{"n_layer": 16, "d_model": 224, "n_head": 4, "n_kv_head": 4, "head_dim": 64, "d_mlp": 896, "vocab_size": 2655, "activation": "squared_relu", "norm": "layernorm", "norm_place": "pre", "norm_eps": 1e-05, "positions": "rope", "rope_base": 52700.0, "rope_fraction": 1.0, "qk_norm": true, "attn_scale": 0.141, "bias": "all", "tie_embeddings": false, "parallel_block": false, "extras": ["local attention windows", "exclusive self-attention", "value embeddings", "value residuals", "hashed n-gram embeddings", "a smear gate", "an embedding shortcut", "capped logits"], "init": "normal", "init_std_qkv": 0.0268, "init_std_o": 0.00443, "init_std_up": 0.0268, "init_std_down": 0.00237, "optimizer": "muon_variant", "lr": 0.00621, "beta1": 0.95, "weight_decay": 0.0, "lr_head": 0.0218, "warmup_steps": 30, "schedule": "wsd", "decay_fraction": 0.488, "decay_shape": "linear", "final_lr_fraction": 0.0, "batch_tokens": [16384, 32768, 49152], "seq_len": 768, "doc_mask": true, "train_tokens": 214800000, "steps": 7105, "dataset": "wikipedia_en"}
Each number is 500 + 50 x the weight over its row's rms, rounded and kept within 0 to 999. Layers, rows and columns count from 0. Numbers have three digits each. The size before them is the row's rms in percent of the matrix's.

# v: layer 10 attention value, 256x224, rms 0.212, rows 207-255, columns 112-223
# o: layer 10 attention output (transposed), 256x224, rms 0.178, rows 207-255, columns 112-223
# up: layer 10 MLP up, 896x224, rms 0.245, rows 0-10, columns 112-223
# down: layer 10 MLP down (transposed), 896x224, rms 0.12, rows 0-10, columns 112-223
v207 105:556520440505504521529469452519519575499564479472469535559566453613570535505511574519456445437574527491503564455554505500545495503535466534424493514356553577586422515528501419436504514454427436500495473473577472567444439466581494479486538613400534539513474559601521519498450429455476542518460522508524510495537496501460528486568471524548
o207 103:507513514613490476556504563571557548504509537415531553569444465538511539435480613458447578548544480480530545500475463546508550602504542488488469510430422537523493502493453483518515541456359459484566519394556395467465478520522524424524476585543502542490492484504449524526481539463568567583385480426476527560538458540609510554439481442449
v208 104:514500417488597494466554460457414533474499590530567520496488451463459543535499507471498539495438519497532499570560575509458551629532536425396516564533503412525524517452587493441532565540490463516551527462499565460504481384576486496525525518414465491487510551468463502504480546526537460464472441513500402477416453514416408572487513498482
o208 104:568425433592624447513544526513431520414439496551459464606486553474456473541449452475468514488437452511480442517476641475491572607466539476479461476474381457518575466414497521556508490550441460542430464520539569489519485468545493447513491531567466528491510546470501534561465554567517410439618528505566481508514453551473500472525536525443
v209 111:481538522472488495474479491454490468573536560514485423603433461503583478402500439486526562514415559553465461461456382538588473528601474435525590527478425487520446496540515436523530564551493492441588573497447510539479478484426577496549498470521466573517501534520529480470593563580500461442451475574403489491519494581421485456506560499484
o209 110:464496457520556547459538536456555487572522399561478470511579556535630465438426394503472580478401457464461379495505458542496454508495423475440585580443493428526393519564486487478496544491511488514479591519458556530488456529336526528493508423579477484536516553518432484502476674542443522505469502592509485458490524501454500477512596526620
v210 100:482459421423532467502366495475550508520608462532574378429463509478506547436452488587521476467490479455512520450485416616612535490521530472427475507471527454562543431578500503630494478487421508477492517396438408626454463559482500397456635483489529549515498416471499463464472496574492438642539512487508515487534507469427579511445546526515
o210 097:599512436430517475572473372420526474656517536411508403559512532501513551539491458465464484464534529462483450422474401523524467390452535538538390422527464484548578409583509457549553422415529521495455485448567418571479478539420573456477595582476461542520502467443494471457561565496585451564469585476533427510519547542500492466421493419487
v211 098:402423445521535547502429530455496465528519517605433415480485533490479625411496505600583432575545462505568510421518443579476455490566498490466528535536515459519551468511506508524527543503541582526532476410536498469529484538529511492473455430482448570595616453480504545575556475404466428491503505554432501491530559473450464436454555424519
o211 102:470448537564484604444401501441494455461506460588547498514479513443511548376490495488519424475543450473613420495476459498610408460515501494607479454551563561469500554526482533438490467460519489636426452475498367495493598455576575501473503437495424562540566456512486532470491505512528450511528574468511515475524478582492451426570568404439
v212 103:498515550535553601497505444497438492512514430615479540484405525462533510503446508417534445501529463434450487501523594456547526466572508446479553419497515453484497498475490582518499491468469549453526529552454478400534473509581461544517419508490540498561598437550578389585566490531437539483487586474486523618530500513536508545619454391586
o212 101:468502540531573620438545491453469582469568431564532553426404527501517434525507485437525547546497444515481472515515486482477486487598481488514504628490481560495477530554488499463474484465508504426527445525458482434501510556509460437483508555567526450481544435523589563501502488542484522539559523486472453542395542487514396537559351407567
v213 096:492569456472387509552462538484436512437537403543450465544367517531521488523552524405499462389481552459495528564436481540542561464437485470478515518477589532520448490482550434484528516430589500555507488505500502403471478494529519489643427530460508461537563451477515576363421376559497492540444511513536506502640509548491451503500543535493
o213 100:483536495492455543533468519501539549511408463415431473425471546643589517577427429423534432395552450543466513541533458471494437490463462514480464560472615518525495389581475516533462497441577544551487514490533501473494501491552536490520488588480431483522521516476496560471436565560445491480508433560555454502540492585516501440541361521554
v214 096:554499526561552603535355413502453468464549423472389482510477547521537468561423549480513536482413418470439508480508599544552457520607544459519539560456551516515475463573516549480470538469549448465497543466566424415498521542536480543469559477555552557527541417495492496486498444436375616471473480494463610504456549448459524417456490452443
o214 097:551499488571470554530396424579490391448528479486495498573472522534581500477504533573468514452518425456521466557515535483521506450597529494550458457466515506415422501509457524466422528448590512440466514435417422428482531565599523612467507464547545481525572450516512490465507494479552562477514523455506543513434515465537547503444383505492
v215 093:487458507538301538444496531547462419468532540486553563458524457490519489504469495509449548627539547548515559521572533362400456490522504479519574484459543474504647500513536475412622507418533508503477455464499491541499438508448496527554435478485455405536521441539570416388514467561453466520387445458520630530542455544472441532466479528495
o215 090:422466455509480509440511571576520488474544592527521608484512574504457571494526546556484541542459500541511486559549459496400491506529437459452469499477516486380638518502573511441514432488501538492427457486459501498487442430541525581446470551413504431478499478434514529348529545369553535475458540450484618584470406514518507481525543474557
v216 107:524513449499514446461465624512443508562535548599530485512483531553468553429492542482447509443401512557562475548499458557517482594459508544466355592488554403513444628565525488536429515429425505505582486455506522530454499450422487476512519481493506494525435462496440528518445528479450566456574461479473507488462421485450502507509440431567
o216 106:535565436479436511482445501496479512601592502545518426574471489504514483565451561484520428389428522493494512530528504473448469428434557507512482498502523500487488502459566461507509557436548457557587568494461542565540490509372509558560395475529486541439438455507465471614479553461423510437546578395530519444537500528445539485462587387458
v217 110:448477518502494473522537338401349421370454436452462510469512549503526457496569507513506568450549520522419497519472500506428519565463464487562489532538526532536486484551502503406473534460635511593480499536423552553446552583441520521429409466377429479495487485513592600472536524537475596604464578547480469496509475488537462532486498564442
o217 111:525433484459575554391534468404400410481530397480429509499508529561554442503544498468508574467575470634520530503459439590415458567500483487484474558554485475494486480485517431459480540572579530456495503496484561440568511562491445528537443498421475484489529499470504622466463515452381505598494591540448470570499456461555559534484451502514
v218 100:468492511505521519496508538439393561538488542436469514527580516498536554466518532550497478485485393600514447471515563490570443473431390497553531494463425612523428559592511511449467551474491470508536541542468479537477460458450426536473489445426507597509513449512620463431508532487477676491519530469456487484551514433436552486577397490564
o218 102:451507545483489545492433501506331587505580480453525537462541439537672510469449522551506449534403388573578564522562500427499503552535376524479480476552441527487433502601526524445401577445535505455535500520451484529504509550543443543514479500457521573510465438569468531505489499515496611462610519527434558435498515490531550522514415557475
v219 098:497424506559430487575538470544527448496504549550548487428493538476555534464503503488434503518451488543458512482577491373398452567474546392468497529468593540463558427480456480479542513464453493540589445566448432488609507448520378428451522458432457486514389432449476501507569525452548430417477507497455554461458468484570571413635535472563
o219 098:497398498473498550497510435538484549467492559575529437403508560587566521494559579598536573457500499505585595490512460412399459503522497469368534517573561482404512414526466476438518502493439531499565589583424461474682466489448455416459576588421477472425505472528462479537542452388557482421450535480458511567529430502594494531510488531577
v220 086:533544495541497502537504466516493435462551566589527573514527538554543478498515491526513465613556602427538517560561484420466584604497489491481477427639435528523578357439522512582502457472489493389491532583410446525480497536525424506495448501490523561486460550532443466491480463572451579551500454480566474568590482463492460538469398548477
o220 087:403630451523471548532423384564535482537467562610567542537556567532488572504471483570541485570549478460430446483550548475389489527424497511476495407524549564510501476523475575421582479426467464442483542516373506563501424527574432475534436523457513468397532539441507428478571466563433576558508519501477466575528468502478448479509379477523
v221 098:546489513483568572564556580497613496437481532516530496538520635514465554491556516480522475466571563559469498387474453467490548458488445469541552459514482534413551555606548521473443458497488456461464475525542460423517514642454511544525549566511505485404501392522536588543469494560572500526471493529488470440533602512501572525520504463502
o221 102:520553454517480484527523519519582474447491492599535453517499607474505511504597452399499502477508486534511574522511596523490536476611461476498545505452590442507523429561514570429516505453546406541466464472444409538543474506439512607491489569542360464449523414588495525515407467483511531569415460576501463493515546494423456426466460480536
v222 107:386531438525639453463464475506516510473508497508552489592421554419586495525461494509441520481488434557545563513510586496435537438464502579584527490411522509569544500541497594416490548577526483466458450493485483539497455536592458518491502563569469498509475546559433535519527348509537503480489595494465483449466595502544497524439478558512
o222 108:465567469513582470502445596498498445482529485532521547568521499428570414480437569506514466491501574500486496513434521448555494529480515467503441451457552501479562516544514528423536596588431424461491578446473484496529553571544620451561533508526456561527522492498452538494503397555603446445531516526468470479549591536523543559508384602402
v223 107:547444512545463521469620501526502458472552527478513480387445501532498581536569514522519494503478511437504545488462471437469587532487496536514496472488480576470517486445440516523495512439482524587537493457543512464540456411451476556573497480523480462481510455551478450485441472412436464518545528518487503500479549509493429543633504530442
o223 102:518454536435501532493556437514446461467527549564543542423447539552490515495500496447573399518476490491485529478469593377521511466478446556544539528577524583550524389527517512504472582459487614507465477609547536448454504520465566530443595482508452488450487519596480508468483522421475498486553506574483538515480585537501447494603497531452
v224 104:423497465454535505507513535569600363456489479516532437529471485578496440530467446445390483446466531523529526548492483527531498542503503464534471420520389461477538448484525462415564524464538516465510488472475462465531518520356512431543518464591485410524534489446479513434501532447451556571592644500535521497568592504505541462444443482412
o224 107:408518558439493424534501508574584400538513408469458588437515517555512530482501434576454449462466539470346533520478538524543486458484459471486419476570438498495514495571514405476543521594521513551504527498451425492525488534423448529492539510524434457481555455510431446474459488583402613478601532477552566446481555492467496426544460551523
v225 099:438526428523432599537515569547433420428597465431500514562534510523506443586380541500481529492489475536478451554497520460404459544519516457499506502530479486479534553599427520427490516541508473485405544520543492503485471423440533513502424523496434451392531442576538550452572496515444477519513350544465523377494443445489610552526546457595
o225 107:438390467524429636584574547516425458407563508492445510554465473542495449431552529556462575536528414515551504522446548505402581463521509456568397480406499529450578581568491399590426475496521519434462499472520511426566469450476501601546491622446457545429516417509587430496543514464468494450468432458522515421548499548486520555480564448523
v226 108:497479503621442472610448570556453510472546543492454466469499510539573444496530444486394477535510481536535373494464569368550546535466520453531448544414511483533523397512514500498502544502419485582526523476511552526454491507535488580547445570467550498481593487508538455495467466461510531462508457559414471485416408569513576531545505399547
o226 106:472449528513495411503439509543527539459490528485456457466390568512554414538519447602493550507477541442433430557540569456417607574478471559465531573505449539557575491462545503470349531512478526542523508504550530612501525511477481551561489629450429470510548513568543458487540459499457491507489447527449533512455390664467531514443403471539
v227 116:564523507512440522498518547446507522506560460568501603418599443513465466494456414524482431515565595563547370460493496504487514528490589516443497528473414530602498579413430553447590480472465496535542547507483546545588488471420445410587385509537512502566381580553511444547471570441499522501508496509457479584563420661446498538474526610495
o227 112:515521511431484559461583559503501565580445420550520570474524491501545515497428476506503408489524537535514478424532463511475475456514495503408579518467409508571495595444439439395516429556456525540577447530495560529415520537524472471492476487435496476554380542506521438516544506493459604492428427499502539544484436518414507491570607622530
v228 100:517512595573528482614462502649555521488470500494499498472549513467420521492488515511550498492498507441540400436515478464459520472491476505539624441428445443452437567557538499626507486372552412512468550486548490493549508543433510502424456539498442520525522574537446508531475466510457477466542539556477498576564438607374417454559549468432
o228 105:476562534470562475501449546583481502518420389588510495496445466503465514524497517434509440460606546418540444450504544483471520518473461523522603607455528498538524513520570539507473470469574501536527455591470377567440443462389569498502463501475475511524534461553437486482435487547460549503481529504435502612514439515381507414493702514537
v229 104:478564515591432507433444454538483481494540507503505461457608489539431484509536527451485523450537466491432520553516513462468518430518431508488421516635486514470647461511520435455393407400516431525497388464476518595447455582536528510450525544487517587485459450433545425472478394578582512513584401560425464552507509538502419531578567458486
o229 102:530580485571468466499411448451458521488545587462519388570498509537518515561525522575480475497579507496484551541562525488516526478499489476501461418571546468467549509447542481531391348432486558571503415433572511506408513461450476483448479560409577544524539427482527479443615467501491427534538469424381409568559587535552505511531531470465
v230 103:575432548491503471495443518478509501492502508516457532572459494489496508514535429502531513522556520474506494553492459505470451474589412565517522426483472492536520410546449543438498535568555464380392550522540510368531499515426587454503472583525423464442418562496496449484448577501485543478542525480499465453487530591488491501390662552558
o230 107:608523537481483551433401515445566511460498512512539508561525557385488509549415472482547467477587515503467527615452436494464488478526425469562616366483510532454461563525531476470518500588541430449502593385492549460475433465483521477542512469571538446546460530590509450521443561489502517478486535538480439501515518510530488518444427565504
v231 105:537475477526512564508508500556492499460412413518515498399473568476485479528471563473484512457396544383524530513530423501448504525423523545404505447492477520470479450491542539546523648485514558512467562481442549466590495513529529448483576514445551471468508566498490527497365424593477517432513535489471546549524484448455528553514493473495
o231 101:537441492416505504500553490514479402423466508534470434536497538460437531581468565435556445539523558443464468500543446491433501574467555548434509535522523536531500453426568429554583560500444502464589499471418494422492448514554447485466634563473552537477493630507428502469445445575506540442498474471510532496494435517484435448532542525504
v232 107:495360510449535512553524500502565472584542538577491472523518480637521486509426497522409526528546425591568514454528518479491488487544404512518454533499483558390486537545481482447564521364504562518487423493514530511587507524466493568483457538447459584513471510518552509452468417491502454492529478551548514453547433484490509564458497577528
o232 106:551442517490561501538503516521531476558581585556427505628485540546572443543504510408461540476478452511532593502470529510493481551551390471516470493482466479406591400593458456526507523466475531509640492471388468499549547453469495521539452494520495561400529520584557409432532439533467496414426475538535493526456480507585482509418497587506
v233 113:502526505543488395548468486538521553507533505501571467431477481513483427510441509463414508490536593410451536597531487456476593427460627449414542464462531479468534421480478450534559463525443472406540483560637394495534504486539507502540574414590537566519589511387516551562551487477543370497489497521428509475489484523539408495563475518452
o233 118:445560509553479417500552438546545525513426554542528468330422487511495411558496531546527474470528572498411464503545490491456559480499514536429547564603479535528495396546506496560549425519497578484486418524527359500549486503440474525447524446544456474446588520379515490514535499548549410565522436536490510488560552525497486405496586604503
v234 109:449517490526492467430560461480550502431468398468473540468595405486434474509606488444561440488579486498492511456421480509530495540583578486533486510433491378504512492461500496526510417476449561582511438501582471542482448457518564495544540556581496535451398615452484542488523414423433543533540479550475456486570515413524424520579462593554
o234 108:557491579535559471501614455495514495409450450474498521459536498524376453509572481397503419525510501485495571452432472520567555478538560468541461511473438420456460530460426479555449472526488582453514440523522466529478502516541565485449486560487445524448486538512499495453482502513482500548505508530495527509492542458464470497490656552568
v235 090:494524467565457463504573505389492528529478537439513510446440496461436489504400393447504465478467492460468454520479608446490502525437491447471499447513441399542491482519452585507516441364465440348485564545539579524515437457425489429581412505506482571512505354470451474538558492521547532554504475521473532507427509521500486520496468502546
o235 087:461565444463529565572531450397470545589516471458492482402496512493570497443400414418592475445524476494481530460571636414462555470534438532519477491438482544461475537548573435469478469540568548471465512625540540468482529450473417513550455517593484484489498443550449484565513576509484536559549466469453487484502479543411492487525452464495
v236 114:565492542538591476454524504533475451442473446507499475499494511569444547526528434463492483516592532459562465514498428600496416418508514534473518589444536476553387489478446483554548556441428575505375505464465499515462517479410557495571490578438566548440524507500397432469472531439467509516441531496484488485371411437565417527561487513531
o236 115:577446565545536513494497573520488477466516524483520460552458470498460568565520406542539456517542542467509426451513423522504440395498541439514399507470549534539404513501498506487502537574485485473524580553521515525556542505510542482628539576549555491513514576440441468467457532446472488584444526411418441476408478470467460557502394458459
v237 099:513495530520468489390541524604593516559458549523532520464413324484494526501498558547457538558440541498523573490505511497488529526514353448509379527546465438452528476607485477542509506476552469497526510449514480465503456484465562539452450384443504496479552540494532488479473457410659475467489474441506576515510580554561437547536521527532
o237 103:472479507558459451431483500505560511581433515482525457459566415500470528504476547529490449431379471538445523486454587573477460514432408544478486591546539435513556501538577539460548454427498540470472522531540415529491515492421495482394503446453430595591517461504438505478511523476526513443518462515549522563500577559504422500459550496611
v238 098:531522564508481473578406433488419546552437426542447455450392472454493489570497455571520526426463505510587395506481521513473533578495489533501485490427469524540442461588547540448603501567468505451527441478504469562434572432486509466556486603554461527421509493559477547481541593468482437511466438494383441553463508472468495472482571505562
o238 096:618460550566437449541463518520431496471476443558443424454406478423533444548467539625453505451437612504503480561456458521422505463577490469498458531577455449507491486512567465477572490523543504496513517483534538546445481426450562399479510556468495563523463539595542574539488644508494486448509531534500492446482490506505523566457532449471
v239 101:505544425534509454450479485473401521488463510444554474493483543495416561528432595577458524496530532458509507424571455528448376426473622573496483543484516401524507501471429533544524554577511554535454473538501490514446464503584533434509568492437516465481484413459505465578503507479496573475507556529588549464423506483410495495438467433348
o239 104:448551623529510481457578472503448524495539577452527540532490421521454475446486531521473605534546569421476486395483467567506514491434566469473519461513515470482569509447532464485457547431457511503480442418495459442440446544476528475514560582469565512563443569408521509504570517437628508506474600435558546420422461556508493572452426513416
v240 098:528451576493551562421522426534501571616438445532513571543506492518556486494512591496548513500557458605490531527409528462505510443548483422509612514503387508514530514471436433485416577540463479438484480392607546514523516533541526526514533399504557512527463520508428472598485495367590486527444554481546502461570548530382520443497523521528
o240 101:510582558481471555547493471520544573492489369547589596469514569462543526535477509562476487463479515595567482487483447528514517451522461489479588520473488514455464557491418511412401555494434595508469500421596472495429488533453485457496513518507538370530458422506554483477516439467530481532448476528545514559415483515452477582505575538461
v241 112:581502448496476460480451544499536502454528427441481543509530437551508516533581470355495484482501568440572478465446479556555570458499474442522378496477444498506417519472504539571524525441577529506569479413535511472541451542483510499469497467541522482407437578411477509491502478526554445492490439453452471480562583532543527525500537507460
o241 113:498485504463491425456429538474533490487494358408515514452614462521498538571501457514543421434566498558537599417402579487478548399520461479492436520511517516551471461517476545555542487480523477508457465566504516518490503559515517557450549518546456563433466578490525384520424492521473486436441459418541455513504602482468525497560600438537
v242 115:503522531432505501520502472476636554510453526536543524542540486496516530580488481447485570536486495513461528474506478468474404582466557515513499431471519515583606483471564495585536440551444510433449507522459535437617526433465477472448531569457553412415527485452506467543520491424515585476506480608520376493529502438529482484561520446528
o242 109:451494485435487533490503573396628473504536516477576486488574444421561521508544374429502512554556518513545597536568501462497444577535537497439496505481517517457507482472531538610492443562438474406507522538516461488505540513561434445531466559550559397463535428466556383444558480489466543552482488533483374424486481490550484500538589534462
v243 104:456493526457424470511562484499544419361435433477438430547534467498537524503434461454519440444504510492494434484474450564562492397603497453481544618419589553501490451535526447481496619551543506507513493412561529538536552477492516619518539453459533506403512525576444483532426428525498503513527461500363478470481539494479512544594578555510
o243 104:589377508641389485519607495441514405348512353514490351468539566505575512518482477507507408533430450514430411486546486506518459487555492547532544595447535568483498453570520501490497608511489521591412516495471488547472497506527533580440526526471437531427482514568510506538415547564468451492507478507419568564500533538593522460502517492526
v244 105:487496461546441411498467469459482458581494544571490492514354589562507589561369563513551501532463394494461555430609526466427494488588500547453489473456616517539530431541460488513442496506473492540458496592470427493448430478443493525506524605554522501480609441512516456488500481494545529356575438570463493551440574446501511470569611469501
o244 104:546469495596464510540476469491483434607597520479495429578486576564492481573453578495528520591492521430506562525565538439446398487515481491474423490477590491446504479466556516473505461437465476445558463501458461483456437471506420425535534580549472502562553490495449526585542490565580473472575462542494431464471548489516445457456468596399
v245 103:481493519502582521501443564502543434535580597406474667460591503545468460477578484515468429528546507461531555500561413473417464516460509470505571510543443553589497475465527484471515429531525412454613588545520563478547425553511441434537440469591495553392536502526532404434496546533445512511425446461517530473563390532443502543437526511463
o245 105:466450473568564488560427481463482494521536566473490569513594513479480503497483567508515463560547500523480420502547533550510426490464522480514505493512477482485481554524436454477443537543453403543465567560549565525487493441519490561437444568444543484430512526489419465541578493477447590407416507497550560519515382424368508484438426523470
v246 103:541608575507482501551430545493468467524553471477403508421530439452492463530464524494437397599452418411472486459477488489536494545383488491441386599499491529538573466491498504521556405469530519527528447541429529528469488495411474501417457547605510509515515463510469420502517493526502550561435404529401508430435491481507440528495584501543
o246 102:541532472563542516481465561391448451522565565471494430487557468547420468511409518455474473591494444436519519455529532500547504488421549554532432554505560528458507486492527582591438382485592488447537539531445511545418489430465509508437502492486543532437378568486469454545538460480463554399496472479449570455460453466554515584519418458427
v247 107:566491542490528502442417524525535462555467505516455484541460462510487453466534470552476423466395544460497523477575444526497476484424552473524471492466437561468459499547543502468482485519482537510463544536468562544517527468398460505548420553523543475482515532474554511499582496538513496409558393559491473512500484468471495528360629623398
o247 111:527465569501583533481430504518560504541433529561434544511522451544497529526537541545519449442444512480477518540506466475517470468446552526475444508461506518521496604489489524524526413524434491534471464536421495533445537501386511440571498495451530524573443497444547543531587529521482527453534443566493528507554428494498518429461538519477
v248 102:506454446451450510508541467416564497514490443529535511518462533475486469515567475501491572503528512546467534459519593505497488427595564439434560452537472521604449496462520532385492464429432485538513505429597422489537516526505427493426583562387475536533502519478472516545430529549519584584531533422441468454429532497439452483526498513535
o248 105:565461483430520507528555429583551462471535568563519373555486576465454495497579564500496503450509517461528512468423408547520477453553470450519556398562506448465485512536543566476547564464502517548456513433567543496613463556594494503383524499405578476464458499552454553546489509474485546573480544377521469569491551495504525460513459428390
v249 111:506507535470390510540640519499495557445522504477433437454441474484490486546517527447483536538493563515456524534554412438502475584489499525488503475366532501434492461533441409551552530503543550438530536462531582449528478439465455495487431506475442417468478435613525490471391484569354514573448526502516527601526547537530525579494454520518
o249 111:464400532495484522481618483493430535468505463529532497424465517602506482529467586499501491552555478528477418617520528499526433498462491595417520575465576479518553472556462477449469529457508574492423527572463465462478439477518442494481493542423445494413420529559484514463472560483387568566464411503541518559414528515546509521490523459601
v250 110:619519465471452423534572673410528563552471463548368549499519489463518449452504494513430522593463475500562546480440495509547465522522370380525418444481484544418527539550462446498512590516415549552478438454433488562533511550515462523463517555549455535467500532378521532475407452443461508535467539500433478479514566522460539540589457565428
o250 107:559444468493432400478515600454514569551427397475478564452555439517534449485468448376527484597444507572471591483538490464540615507518466433465491443535516543494485428489510506461462539474476556536474506544469443571497502531564494490401587476482500506466444522528516584484416515427457576500490553470469558442448553501551555513534585461444
v251 096:470485494509413569430511563604411513444466444446562495523418485490586492550535525551484478483578454612516531536562430506500469539476486485541570508430521440512490441604477540460509537621507418458493463500519496426559515461437508412543541586493433434390434486523551480570497533456453473494452515497555521501484486535563529532495449494564
o251 096:495477461500454561467543595526419534372480493422467590451489495408602480595433567497478504515500447557471569541535449489478479593466487506459521458476464506526409561554542524596629562584427466435494460476526506490424520475532471552523592576472433478496497580474491457483535581473430519527471528499432544478395502516560475533518413535530
v252 105:579512457495547502420524484525419569512551480467450483508479494457502513560501515475570495612438411389516539627534561515503622477408471466504524614500416452506529488432457501454500540509476511509473480544482481510483432595513479585488560494546512438480513522488523534532498557591491501462550446551495478522458481530534478520499544422513
o252 096:464515556499504508440581448517518565464493505445494544524471489551506443607483548484494510507459465550466542589482488470533612520356512475509501559488519440439450510438495531507496464517435526500509454526514533495440436532463482599434467446497484516562431525458624633550541500586507479429523360437421459440417511550461463569489438410495
v253 094:528572471539525476470499390510552546462509522529534533435503436456389457554550491555570449555427526515408506487570548560510587533510501458480540482517356517451477468563509486530507439481457519465479561446497476634478495370534443462540481555540576484453519472547529554581569441443586510612400471560474498413485482523545398533459541502521
o253 095:501580501532467458494578419405463482503572560568560545544445440471518485450505565512572571493465570512442497436479494454524585559499425491506467360423400496438475504467463511594487400473400520470380516468534549542450491449551501430436407531557475584498521418494577520460559475477561528500454430453505487434519520456506495549507518558468
v254 108:462463479569554425446548480508488618385473481461424617563497464420515547512499514473496538553446474433464540425492478567460582508527463569501494450515456515459553532547454458502513510492490426438459532432521524466516485503579498453479537520503482531577519516433515523509477474454584425533459570417503477445419569624651463442481477497478
o254 107:403497522510530408459536458484466498547450429461534492543526480395586492478439581476471475482487494513550574434552521474524519566513445537502494424464508541495502536567495498407561460533514455446460440456526527528475515509517545482464532390539435459560537509541500509474469475530592448568437501434546451484472645506505545464481654501490
v255 100:485554628509469556583478441600534492502539515439572381456536474460509603483540455503435508529434442491456514428551557505431513464529537476518517535430425471476466543376494441534428540520543590467541467493445586419501533524391520581510489508567432452541476505577479444468538475480468530372517494483445554517498586567492576491552469435448
o255 098:471536497513487592523543453522465507502549519543469492472464555531530552507533519516496527541439449452487472495522518507514481456496551480564501628512525407606497476458476522359445571504499514518492565551332553509360470480504479506486551452518411485497547480624512600507447417451499542427512555509486583547443486542463600517571471565466
up0 099:500483457515457499491558434499491507450511429437537562489487525516495489466480455442532418576484477548490583634533403534527501473485632460551502508425448504489470451470452507494525581492496532492402490529576475491510449429460513472539485415458459463524468551436548530548563589485445531549513493435510475413577549493561405455542385546471
down0 104:569387458486456392475502549435488510516530430495475468473558562477476507537487478528524506495493503470508445490517481589463443553475499499494576532466555494511459484453585502443576606472505452444432515512536486424533442435556456470554506499532485531593423509419535520556563487492454673519543452524480457488511502432512518464572470617418
up1 099:503432570493543478525494476555460557482497446507482571438449495479437402488459533542592493506428544516509542549518454527510534508528487457500511447512416539521412503595504519536452468489511438417617499578467417565493491453408467542500484492473448537497572402484491440438468556516520552559601508487509494553472626495420445447477548469538
down1 100:518544457548557454537561541544522539509443492507542548453485584525492443549552475561433531440465528387454583533504557395535519480468441517473486596464437522450426465505510510501483506460582522508448410566575520542604491465461475511450520488501566462534509489471485393459490541497429546474501570517463539445557502572520415483457590509437
up2 092:618471538445513464565491580564522500567589427450560438530506537562541565498478470498591459503437538502526525475497527597480448497564523516575464564453539496480537443609456495519498513469542524600471479454505452513471572523462511506373459532487468481486494455488513420489343493510435439510586549457514439519436526511545510464458531522502
down2 095:552544574599428453484462456521580538538513496451481534467553523486461597490534503523558532487469578528455518404530505529477430588347531574404579449543484431510415461462471517453526614497422486571411562488544515493434493427475545505495497478459537484553553467532512540532509504533496511505437480570543580559638537452494520514447619517531
up3 100:497558446442570523473458538488487445464507538479527500481476575528531469539441466517552367468630509499538504590565504629426479498507419493463553515534506523532492414492524481558451535551413529517490490467541511456468471456513467587477527491453546549533538508570577511428599562453569486487488494560448481576511494510440504488489507448487
down3 103:472532508400516515500444537516548416451454494531434418486494541555447531465457552435380442523455490528554491554478554495517438521488441539532489481572528499531510433470551555582572448586506494497470429425537556416459429549534491585434595507494511472438574472503444559454530469520584522546476517517517494390535450525459487510415491492376
up4 098:476448444443461523554532548503465576543492474484565437585465546536481490590542540480527477533556456489479446527498504588464377492522436538460535549431451469466526516473504495485484531480569404484507484563559461470504523626407484502403480469447481440555510564471438505498456500564485518389574517580511618446543525338516413490448556472549
down4 095:426485513495519553567520411497629479443517550499454626539526393478506530538430534522470447511483489438500486484477500429437492555440434529460451521478498471486597554546546500523628510531415536498511484517405349463418532460450445430472513514526443535560407443563434489576502481414522539450524429499461491503508413551435506556484508508476
up5 094:555450443420416474563528563503443432483408582441524472437528449549527501498538507509524437452537444512592467459426561558454450498512513512505506445547526549392541528552590563506483556501489497528497509453588543493496541429464466535507510470544515563493447490436502485524531622498527504592524543488530370469483458572543476498495559471494
down5 095:590487518490459516493464446508514571491500514502556464495655491474498464443525564574438521427494564462534424464440493532618453640503396513524545430469541518424544501543541493498513514458474463442622539532569504622432518469498452554585567553490489497491504453508546543578563505477550463474484527423545519504445463481446441428489549495480
up6 098:489517508468507421442447367431452568444481533475499545421515415538521533554400493532570509579536449556470478598540552465502530436481433573470448479491491465556542484520519460575534509479478482490468528502537622553512497487487495514505448555443528530583488452475534549533345395486493529467470489421504551472462536557460574533564609514563
down6 099:517559508534545385494532502520432598551522497441422536502517418480599420395413494538477469490451515460511478560584542491554535538482399491495428462505512481457411495462446577518526481520533478451480480529540594556497433529467495452474495467467532594541449540451543571515645501486557450519448425393497499534522506566460442601486485459470
up7 104:502518534534490508432488432543504554463501457470411554527514417552418447515532495475580469500549469442457479456547427488492498497532537454486391580569532522515522505508510473469494510472438547524386491478585571463497514404460516478461538531479542547473526558478608481460578563545430479479479506441528463569558486453479530586447456554464
down7 106:535543501541495552513489466572545509532465436533428548518426461557485440466515538543511517453474441475421474506516490459481446550589498588457493478550459508533573584558459551445526580480585429599487437559639466495546500443485467462489501415552556540549445492418452533498465525472601402551429553407444480466505551462466456394518463413409
up8 098:409463456463520503519429542468491574549404470466626431525485508481449548536457472494511523427511454416519512432460560441534513421511455431376509499489542559505368606490422482442449576541540541515493439514488533551395438450464508478596548537537543502526496443461548550507450468527520446500540455552513489480501477545544506478443602597607
down8 102:489622453522454461566602513455518547481459507595509490468495455541458503464460474517542492531546512422469475457539504552455520554486520528462624484487456493497412472513450598494458509614483507555374496542447470490531518537491538459494503440417398530446536566597466481576441432545409540455437521489537447479529458454517491382418551540541
up9 089:490518475451507391490630527514396474480464426431505495468443407612513586553513382503484507497624434450467490584525400561461536564428478505423503443418510572450533485510548537524487538579478530491433519440488445429568583526462516555520479442485452548482522440444550588447452546515482460459515480489500495508480506504440456527536475515469
down9 093:446473473521527463605478528515457538478514480498531456385426503551505550489521442593583532608525494526521591479518555454517439491560484458491486455558487399471588450513509531433619458517472498342496449558495545494445599491529430555376465462562507435572484452530476444503510443490546499407505557485491530538393450524504550610484539472563
up10 090:466438434551511561494474512470494584561446460562457517591438415447460551444470480581512421490547517497514511484543499446464518406589464536529430517514434495503450525596572436506427458499536518498545580468610609521505568569546569492469478523577529528509551566551426545432489505545409529533557527551495536582489488484430459531446480446462
down10 095:481474482430533567540463496504432476447470561534524524455470523536541453453483516498420523497446432479518492567525436443420517592505434451552507449503577543565458536553498526441428548578500512421529533472436490557651485426548506555421542496510478588490491515419506501546580467421527493478461527527526550435503559473451485468554556475529